config = dict(
    num_key_value_heads=4,
    vocab_size=32768,
    norm_eps=1e-05,
    optimizer='adamw',
    beta2=0.99,
    lr_head=0.00543,
    decay_fraction=0.791,
    final_lr_fraction=0.05,
    batch_tokens=32768,
    max_steps=13120,
    dataset='wikipedia_en',
)
Each number is 128 + 24 x the weight over its row's rms, rounded and kept within 0 to 255. Layers, rows and columns count from 0. Numbers have three digits each. The size before them is the row's rms in percent of the matrix's.

# up: layer 8 MLP up, 2560x320, rms 0.0589, rows 1907-1923, columns 240-319
# down: layer 8 MLP down (transposed), 2560x320, rms 0.0434, rows 1907-1922, columns 240-319
up1907 114:124134155123080118110157157115144093124150130112168119081119149104117131138125112125109121161133116134142086140099102138127172088166135144125110150181146117118092107117168104139100161122082094140149118144145125141139121084136092144120114113
down1907 106:104110101113114141140129111151120164174107135151133141121193130113121117089115134136098132155120057167147142100082108114112128142152157122147103108135147140089133134120119125150176110158123119115155139157146148153157133129153160098147147122
up1908 076:120121136099162118116134148091133098151086122116172136156098124131147146148091157122122108124156129144117137163096124113155181132150108158115150153156108119152118151157104085134123134161096106175153115141129142153144106149163137171090118156
down1908 088:136110172118115129128111128097131076141128122100138144121125139138118120143126122179142086142160147155126111136132143131143126128143105175133136154156142099103120153137121092124155139140085107178127125128112140194105131119161094129101145133
up1909 098:132103170129152161123110119125159102145107132137168124145145163105187133148102147151095100116124108129122139142116089175159163121113123140119135164149101098174133148113144111129132118174142112140161158139149144130103121135150109135099157176
down1909 114:135161072120120130112117135078108107125152185140129143120128102143117130160155143071174157132123137123141121134118155076096155168174112085152125129136093118152088120108081125135096098155109116164113120172144174143101167137122132145123104114
up1910 119:137083122109103142131145148106151129076101098171124133156142162116141141101136183089136113143110119119163167108093139205110154115118114162172149166147111123139136114173173112119130177149124125150168134135139167192114116140137092136117145121
down1910 112:160108115111116120131168163102137153116087128106142120115130100133121184116117121093105124089111155157149110144106137123131144064140146106109122111116176174121161128131128107137113094175101120122110070095137112150093127118109085118099129086
up1911 124:147104103113116146123188114099147144110123113103144161131147156081093168098093171188084092121114128146145165104100164074175119128116130138139138127134164115115158110102129101130132144184131127143147135160128103118099127112146164130128175090
down1911 128:143101121107119150130118116122113130145108126146088187132113131114135128135161153102166141117120129146140138126106146131066127087120143098157108129144131101134153105103079127126135141161135179150179109092130133106112116138155118140144130139
up1912 077:109086134104140186108125175120115129140105112129146134138098139122143136156102154156144117107156152140159094115119112164143171130123137151129114128150103118144135149152089070138138124126087104173111140131109171179053110107166119125086139130
down1912 073:110139137139117156110116122133127123134124124085118114149129129089117162154083112150129133144160155130151122124135122136160143126130148097131144112126140114144157148087138098138127151129111144128122133118137106139130119134137083145116155126
up1913 114:164116123131131103137124127140168168202094121141158101115144090122128130136072109122148173121104116109157107115151103084120079135180131150082147100104132133146141147134156112121149105143144106139128119163152124086132116135138103123052123102
down1913 130:127091107139095096097126130123066067088133096141100195168133141140128140128136125145135089097118133147127100133119126098145131120116115128167153100133109139140173131161109091113158092135124132152158149086119128126113149098123164096121099175
up1914 086:106120151113135123126145114084120149170129131128157125133155106153119136153078139150129148124148132151127173131117139143160139161128147149124139137152141126111112168115125103150157133132128135148152130169113151131132098121157132123110111162
down1914 093:121135160154101121109123145122099099175107115113130151113125150114119138170096127128139096116125107142131117145114147092159156120101127087132124174189140124145131167136135092120139148141090093158151149176091129148110118133134124158104121150
up1915 082:147124133111167159122133147066160129112122114104154151120134146084169124163105134176163123169134128160146164139164107125170146106137128129131123147140148093117151156147118124134133143159110107142131127114110158131119121123142131135116125143
down1915 089:156125153101167170097138138083121095148107081175127174139117124134148119164121099135155103144142104137099161152136124127155142131156110076140135125138139108138114148140122112133164105123074112145168155128103143125130137110132124125134153186
up1916 098:106137150142105139118143144147124115140174132141121204105134087124101114103140145185118128093109077130178123118133134118110112113142095151189129124164094091174102125076119137126161128156167178135128101169146154154155121090134095164104165116
down1916 100:120126127092130150164141128128117140122081149114094096175124142120139125153112130076144134147129164103115115161149126135137114124128149139058166154129123135089137133147140190139116142124131081116117123135130086077110133129088170121148147104
up1917 104:099143128139094109126129153146150106118111134151108136157128104133146071197111118129112096113084129096132135155105158146129167096118133114159104137129083125132110137124109100134125123151137111145159178191106154160124116143108090155085118130
down1917 105:184131128143112075138127136145126125138137146131197164103138126119117179150148162095103146141086155158089107114095108160158076110139128101145184127124140150125140130173096152140130141089124129134167133120168127125117131119140143154147200152
up1918 115:125092090146103196145173141146157148150106127108111115143159114116107101100095137115109138090134118108145166117137129134136161125138136135097142133132103096099121143111111147122125128181106161110149144157121116091150123083118120121118102098
down1918 118:112076110111105143132107081128141164111092175126164134137176135132142166103092125125150148099119135093147164135116137153167157178130113105100098131143139145153096137140118130115086107122157132147140110129157145141154129103133138128106155151
up1919 098:155141160112131102116118174121151109110135106127135133132132110123143148166115167132108079143104126105143113151087146139164160113158114162146143127181134132161130163142150105151139124144119120159151140150102141184101111142160133134087154097
down1919 065:146128112124138144132083136119117099100106121135146103112125120070188145171138150130123104152130120140109142182149143126151121100099122128115126117132074124123149096134150143145126109140132138150136081155110157113074108104141128123111147098
up1920 114:144113140128108137117175096140126150103109125091131104142150167076108150123120134152111127126111087085132108128107102136139120144148139178120146153156145135101131141144168100123121134182116147137145107129135112086148121125142123120128137145
down1920 128:115111140115145111135079127169132086100124138165142146075129100126143115194101117194169122140148079162144110137182142109144140113112143103149147106155126125169076139101071144094152109125122149122141121138142164134125141124173115115102165136
up1921 124:159132120116103095129127163077098124076138111090129136106157105113104170144089161114107107123148132129151154156113142156186128148192158141116165102107143155139114132091137101118142145130113132151114150155159095194136126138178119128127158114
down1921 136:143133109183138181146109089113128107126133188152135130151158110104143106152150117096118097114166109115177148162183129116110128091112100089145101155141128079128140139099121144114079139139151104108118094117070126142136162140123137105119132134
up1922 103:110117109145170107133150114116096092136123091078113139140139159107161137081124134133075125123106089103119129174114151128160118066154126138106115131112105102132159134142168119129129173136136136122170104133119107137162130140142162124129143165
down1922 100:166158119131109117135134144178175126116127140140119109118137115147123138191122136111163124138122163137129163081145068116113109158088154113121115108147149143105144116095098130117126105119124141122116160116137142119096118128090072134177130145
up1923 121:150091126130142108139117143141121120138097139077154106117163089122116139101128103108128107130128102108138072112143151143128110105131170189098108143110146161106081183133131079109141114124080136152132134133145134124125145121142153128102119100